python train.py --n_layer=22 --d_model=160 --n_head=5 --n_kv_head=5 --head_dim=32 --d_mlp=640 --vocab_size=2048 --activation="swiglu" --norm="rmsnorm" --norm_place="pre" --norm_eps=1e-06 --positions="rope" --rope_base=10000.0 --rope_fraction=0.5 --qk_norm=true --attn_scale=0.177 --bias="qkv" --tie_embeddings=true --parallel_block=false --init="normal" --init_std_qkv=0.0446 --init_std_o=0.0553 --init_std_up=0.0638 --init_std_down=0.0638 --optimizer="muon_hyperball" --lr=0.00954 --lr_mult_qkv=0.4 --beta1=0.95 --lr_head=0.00955 --grad_clip=2.0 --warmup_steps=0 --schedule="wsd" --decay_fraction=1.0 --decay_shape="exp" --final_lr_fraction=0.05 --batch_tokens=32768 --seq_len=1024 --doc_mask=false --train_tokens=271100000 --steps=8274 --dataset="wikipedia_en"
Each number is 500 + 25 x the weight over the matrix's rms, rounded and kept within 0 to 999. Layers, rows and columns count from 0. Numbers have three digits each.

# layer 9 MLP up, 640x160, rms 0.0611, rows 57-83, columns 80-159
529467495502532496513509472492516506505489543493541539518532472499529477469507500545470515535530526521474507508502523481495552506471498494478446498489520495480466484535460526493523512503500573494469475461503524504532500513486511490585501491
482521470486487532475508530517548512478492516530527459519545485449471499514500530507503488477558502485526521491500475525501472555527469520491491496491484469533472456470517536473534551495509523531507488485541528534462516479528497510509489486
507504469517520476498517496514504523505487509471550496491490478514478497509512483508539459513472523480464530494476485467467535511498498516521505538518476498545533515523531471495515551503452517514529538497490492507490548499529442474510511474
533489476469443501494519526523514486491485480492488520501528485465506507487488459486528479507524504483505505537457484497518519481506494481474523495500512517531485499518511507451503512500537524489490526500493479511516495480512508512512490500
489478489468542464484477508501508481496483489504500535510471457485492474514489503514528513462518504503534526522508506486465500462536482424467493539513466474524504476521499482515492500476496523506520486519521513489446472459508467499489482510
482512493469506521506499545516501482487515489465473474514472517520480505543530493480470528532491556518499510506550484499516518515544488498487505523511485523512513512491462524512426521492440513479499483461515482516493497474458511551485506513
512534483503510476486499520493560491501523518497495495507486485515504510552468494493504514493488481532463479479533480537550527453550509518512495503486482517467519495508491485492504444499505550468477473514501489533519495569458530499514427473
500494506524475513516495523458519535517493526550510464506482507484482451513485494500467564486492505474523502459522517507541528516489522474452542516477525536557492490489510494512535494488521498497490504511520511442509523515508505485523458455
490469496499481509478549496488477492488446493514504542523525527485478516496497472453509498501524485468539478498517487489540480545530489506499541503512461506495484478477487510516534511458529546551500511446492519502503523519504494509521497486
455521491465469467471532498479533496501488465536484596542480530469521501559475474495497465550483501516492460553556506514503436508522470452537510538498503515558514488504510470472537500504466503564498454456514503495501457520486521502487538495
508523454484537463516488520455490484484521473519462491486504516532504520493482524483506502502523469504445515549476487459470506525515526519519481510501515503466508495524520479487551495543479485548543493505507496458503492505479513475462474501
492501506474520482488502498504491507469504486515532475476516520501508461523513505474480508470511498446530514513505520466525452506500555507473493492542459481490479521521484493510476492494529468506471510484467487490486553466514502516476528505
517487485492475487489505485489472510537519518492494490527509493487525495499497514510491548519501497439506476498497458515449507465513504517536483500520526496530534503426486505505501488490508492477510496513502484521490513492504503467472511494
479436494527448520486493538509506499526486555541507506494480479483506523518533514517515495543456517487502522507508477507473539520529463553477524524506514531512496516510492502516500530486509507496506502500461480554519511537501493552493483499
458476528495521532519484502511539457510481472525472493538502453511490458515485506522503486497514457451542500473476483475523496504506547515509480511523496522525507495537550480484453519517519535544485495501491500501488490462508488502491499526
475542477521521478525451535476477479496524488477479482493470490483476478506518482509493497503555527504452497468507505498500523487477522489509523502496513491517511511513473541506469495512523478512504539516523462492472503513520498521516509488
502560539510540512545517494495440525493473524503507516526493543524524487545469492466475503495540509476582464476502495487529502481517531479453472527528482511504436490552495489519485510523512492525535514488487462496477493471536489453539457481
499506494496483469459548461496458478532566526489500524521493446467527520491431498476472544492537501523453516469505497478523465517522504515475516544446510488486516508483496455518517480496515507499515500533555472493541434522497491528523477499
496489527479522465493514471488502473521517469507477522469513525497522494482495500475511492537482440456476497522490494445440504501514548513519489518526451483462457495487490532475511519485513519498526500483499551489504466492506467527447482478
520473476501502512472471496531526482510472497498511485496503467486481441509501483481496528522501527480518482499488500513481485490482503518484492481492476500464507493533514498499467486523522516520513506534488490504506521549480518536492508508
525472487490487489461489502520506510503463480524486493476453503482474504472519486474519518500472515500489457512446490498482520488505484506501486508475468572515499502475514467491518495502555521466508509502479477493501505475510517486534496436
495488502535497459514529505486506502553529546490472493513493497493515491487520488508483488489501505498463535487527478496487517586537522504453476474479479541491519526481529492475546520502549527532485482535513473556515474431477498493490448509
522488490503517491457509494487506512485512500481470517496518515506528507546550493508476503501489484444474489519492495506505454508501518522513489512497511488487501491505510499472509515537527510496488486515505463547475483510511468516520520492
515494508529491563493492500494461521557525512486521499501506531514478468518455492512561508496488515495509481518502529527492547456413540475520558528510535518465540542510483475562462524503482470519496474491485460518491499436463475495511481497
461512492446487510473482516471509433490432535504525503505519496511542508507500477494484517506469475499485474506490474547520493497525454467501491517481533520513469553500471503496498541529510525509483464452523495519497520503541505525507540434
548472497498522481511510512476517455525462531492528518435489516481485451532453535495503516492502538502484533487495519537501522489515537504490484532431521501525493506517481458492516520529528481492484547517507495411487526547473529521497495469
518490456494524482498498487475468510553481487472483528490483457504485465492503470500489498495526471507482488438472521541468499470509499511505525478520529489522492513447457500473506495487519471498513496524540477472491486474503520511496514537
# layer 9 MLP down (transposed), 640x160, rms 0.0636, rows 57-83, columns 80-159
520479538480519496464479482500493567519476497459548519533516525470549483481455489528460486467516511506492516518532497506503456495501509508448503486486498497510521518491453458543528540472524516471495458523511500527549523483503473521528507517
499475529504493471436531548496530453494477484497497495461480508447464458505533522475507508534505509518546500532525477495411493540519496480501511530475504513495523532503514526514544501459487487470474473476508506562503516462530510514490501471
531500502485477531472524508470494515497523495463453501474478486458549474550511483489534480499491494514486513514529507522468483485517523517530506538466473522456526529518496469504552548455503451521510514482505522493535503496499542478520464513
536489510531501528490471502500500491476472508509443494501499483500555564536495470540512516497494509493545511493523501500497542502514528514482512494527491473468513480460478502441485496512489500501444504489486480464512491517515484518504488504
493500443522500523521526487481482479512570508513509542477483468507468452500515488462443479507525462485462489518502489456501544517519490487505526510527544527518508484494497500521485521481514482505515519502481485502553496489508526518525480541
521528504475501526481512511489512535495511508490529458486474520470496507504523487494472498494531466479504457523556480509476511467472507466477461486530485514463499509487489514522504517475502506470467531439484490491548511511547500498494478486
507484503499448482510503453446444522511514519521539473539516528455477495498471514490529489502472554462475510428493505480456510487529515467520532524517513500537486536483501541525526499499492484467520505514517524522498526516522488487527523513
509516463548517476481507535491498525484524479559505486467478496532489516485539505513464487536492484462532468505534552472517530525500570457486540491487470494486486486507462514478533533513539494488546527552521541480480493542500527506509460467
483474479498531483512529492515508516508488485529472500458506544523539501503503521491487510528539455469527459494501473505488442556494473511448529480520476528501488471459518532495529518488541505495514515454544471495478547493531509471528495489
470485524473537493528517476498490535470539514488455527494466499501442493507508511489498533536491433520481470502530509535509486500511505452527485523510469516513516477512502445518493515536492557480563473519508526507492499502490530526558496465
482523460521468510512500512486549458523487495471469443491489478474459463507462503490499535497531513505468519527515493467505517508470516459529446487484533474538485493487509475536493524503487448479500523555483540518544543526444529475476485477
487491532485471485459501471512494516456497503469535537502472477508479499518527498505495549520497545505497512453473493459483462534499499491466512482494510481503470540471469462454515510514520507490550495525462521500545512498464480497496523507
490473502508514487497492462515515500515528533518545505484486506518465485508522526527454536519530491520500483530522484514498485529516469512487505539452512511514473495518502471490505487504494514483523513523486483533472462481491485461518487454
481487469545509514499462486494501454522464516461455508551520467485527509486503503527485489514481462512495489522506489540535542499512488492480484512502510487452508507548534456511514483494493492503478491528504463551545435528531546476490499516
512499448505490531518534472509469508451522524539527502516488464535426491483504502513510466495479483502512475521516484480486488531460516513478472492499537524535506530513560521482511472516488549493523490530513494500523521482511548493512485491
480486520495480516522502515513515515458522501519497509516514525471558480533517506502505500510491461545504466539507516484523490531502461533462514522493536491501505485508447492483512468505474505487525510529474516477530492485488502488475518475
492478532467476560536484499483502482514493547460470489529490459552493468519536487479487517488539500499530471523457521469505496479498499519480457522521484546531480540513481524522484549438493506499556505466494478506531495486532525498554493463
520510602463470527463482445551477499501530527513504470521448481504498477527524470504500519469490468482442526510454498520502483475558518464475506483478549514564508460519459500495495530504495506480512498498515507505505505535500514499488495509
519520459572474518497520513496450534527541555531475471541523527477516471509492487500503488496490512489469532500546518492514497508503523472491509467487490500531532521474477519520483516517531501528485502439485516501557475478520518491517527519
517486505490507497499524509513488494495526467527479481515481501514512475511488515511501521524517450530505506507472510482495475529502482520475501501514479533502487493512523493528519510485490521484532528515524484514515502528479526528460480501
528512495541494481512489488509486534570502538503468509495516499500484505522503523537520473450472500527518464489517451458487494530531457426521502518506532534494482524467506516524517532489517550469517489514487487471526523520497511504482545466
492502500504495486496533508463467494481515532512457482535485510524488505510534488534508496484489512529469532475504489548518541481577445461481470495446516509486532476501525509498522481475534491515505483526502508498509541539458530496529445537
494472504478518503538494523494527507495508492484496523461500485537480487483484490490501515507541501543500483506484506457446460494487446467485519497457492509562500495500483501470487511490495500500517459512497506466503488497462527532515522533
503522525555527524514539448530512519506539474495511532475503484493529449491449469472549502525444503509518492509539557510458520461477539521514478521518507434495496557468525501507496474463498510480470510484474535507467522459461455455477508510
495466477490483491524458493494462518510503535519476520470556466478542478491544530495518502501507466529515506495485505474536518551512575493514507473530491461491445454523465486484488549470512518508566507517546471509531555480506491526492521508
492493532492499509540543504480509473457500505501531471510524497483493514528495514450495484510549495480531485533480541486538522463488507499500522551488488503542530567527510488462481494498506426491443505478528499453461522505483527519528518434
472477529512487498505499532476517474490520456475417521511498494537515516492507512487526535535511478509520521532467553485527496483478473500507492483506511505461483487473485460506472476510500461541506516523468469538501540482474498515488493497
# layer 9 MLP gate, 640x160, rms 0.066, rows 58-84, columns 80-159
499535535504473548519536498506533552480486502504467553535522494479544483530516570500502431501497472519492517523476509520484520488519495521554521536517495478464491493476520482491487558496465478532497509540483520486473474497459475491544519491
492477522507500506506483455540487499503498516484504484548502498499474522450533538446521562528505491501495514512478490461472502480508478503481544520480470514533525505484515484488515480494507486522476457530480470483466502525493514522555497514
490507512469498468514503490463509491521508469468491480484526527534463481528539507488511471485459524507466487517506533524486494493492470483524500515510485546515463514528506519503519545528516532504498524497520494498504485497532509483499493474
527485490516479485445439498523477520490490424546466470480496475503478451462512540516484485500474468480505492507479516502515508499553496482520493472475465504521472557507521525489514445487521534478505496495532480502456509470475525503446466511
466537499508489433502483522488509462483535508577517502507498490498473513510533506504499466545520542493469538516491512509523559483527528524508521530470484504478480465491506478486457519460511510508519489475515522486486490513486521484506494498
506507493511495485507505482468495505504519514492510479495487496502493495476489552506520477449498554502446480454478512468469526496503521483499552517488495474533511539511459516499554472500463512494555496508517501480508473538510507444512511479
485494484529517525467501523527506492539503502520446455487508515485484497460505505444491505461513469508523499529464516484515518486522497496518538480502460534489523472508501488503544449511473468493507480481521480458518503495520536486520485469
484482474554507492481485526482536511514523487514514521486522521493510489531495534521492500528527465481488516474529517505486499490510499481459497499522486520520476507459511501536488477439526509491477524500514493470495470502489488473526483501
488464505493512565516483527471515510487510494497477493496517436445480503438472502480487534553474484455514457443473519531518505505516547445535497539544455458512492553534511471536572478496517514512496534463459531497509492481444465495522516496
514467540520540506547486489518510502476486499499474542532458473478500467535445497506566488514493474501464457488500513510522547522483518490545512513502453476490521561508533477491484487494507458545472541471463516495509468492489471499556527537
514488510490531485518512496516498522529510482506460492523503545526501480522490517507489473470456505539465490551455532547476529447556469512486530506520491470528494475535489499513510550484507483519480508518514516490474543514543513501524517467
483499506531487517481488468515490493484514502482512524521500486518497479533477473471446464481524501483510443494546528484511493496500483494499509522502485497507504472516508533502462493488489494543506518492499543503470534481445490499495552514
487521438476538448501514473524487491532494511496484492485510550466503493547489506498508473533474490498501490511490538515521537512526487480461483509504492515494505507486475540537527482518467455464503517518502463485516486508495454528527571483
505440496493494511510485480505532510487473493476474533456523529482486502492528512515467467523475521449548496504549505504520544539486504521463522513536527503468459456506573508506497508508498547498532498511501462494486494507485498534512496510
516482552537502493499516502462534474484456485538498529507494489484513455491491505520492513473463495538477517528492473499501499518524454477489468443457511507505510490528496493500501488492494481487526510483492477486552539493518538483482535517
504524466506487512493510520518456536512492484549526524517518543528484502480569518497501490510473506473511536480467495519499501477534503515493545462508493494494474487522491555479552527499531489464510495542525472466522510459470480563474515501
528494502516486552498547487561510467521544533493462501507467438513516510501450487477473523454458472501475502489477521490476486529535484465484509556484481486482510479460478492494527462504527509517474469532505474512436493481467485507517513479
473521511481505465509523496533493524452495491475513457525510518493550515487514530532488512511517470521521466523492451490499578511494531547481494465520501481492523484477527520476551465491510542516537529505464478489509487493466478489500479491
503508497497515509519480510527502523510500478531532502489518516483472516486527493513502527542474517532511467484509487482469489472485489502505536504491481493462500503496516489484484505512495504504477488490510514474501523522501508496508512502
461490467522515515484487472496505536551484508478487518474532494477492500521513474504480508480496478506548483477522494490540481540506447495493516551475507489537484473486504523528510484497450507502485489536495474541511507521561509490523506518
534543528480552524528495498479491495465534530470492473479474474455509520493542469471477528528524493499475547519519521493511482481494486440547526446519517450474488465526517496499469523488519479496531447563536518534490496468471558489508501493
487498532549471494511493519484472499514526469504522532506477467476532523484479500518494475511520500498519465482496484471508500484523440485457469501514497486492513504522478487468475474492511474473444471497473498539508531518524524491497502498
461444484518510506488498521502515521501533515511448485525481508460465479530530502494497472462494465511466562461517511485542509511514450496491524534562513551496455447488534475475489516518496467519521547499481517518523498541478535518483495548
495504473517512488489497487508521468530494497504508523565499506492479537489455502525509477499500494470508513534477546491499509508463532534474500570494482478475499465551486499501520449481530474524549528511487535477517536490467496462482488501
499482528473531503507472488540473496483448515494494549521487479443528524488496490532508499552514495529451472482499562471510492525470506520498505551480494490526500514489509522507478485440470472456467550538514482499450502517516476492530476493
475480466513540508485522544513471522520467527510566506498508528485495522468497534519517494533529511500490505529525467477519480558479549511487487509461455488500507519521507474486478524476493517487493501503529523466497481528540487489499492546
511480453491501534506479528485524460492470519487504468494490495495501524514523502453508486480503523500455517503552495462496510515458454485481509540542537518508472500478483476523467494537515486488468522500476476514488541512493489499494540501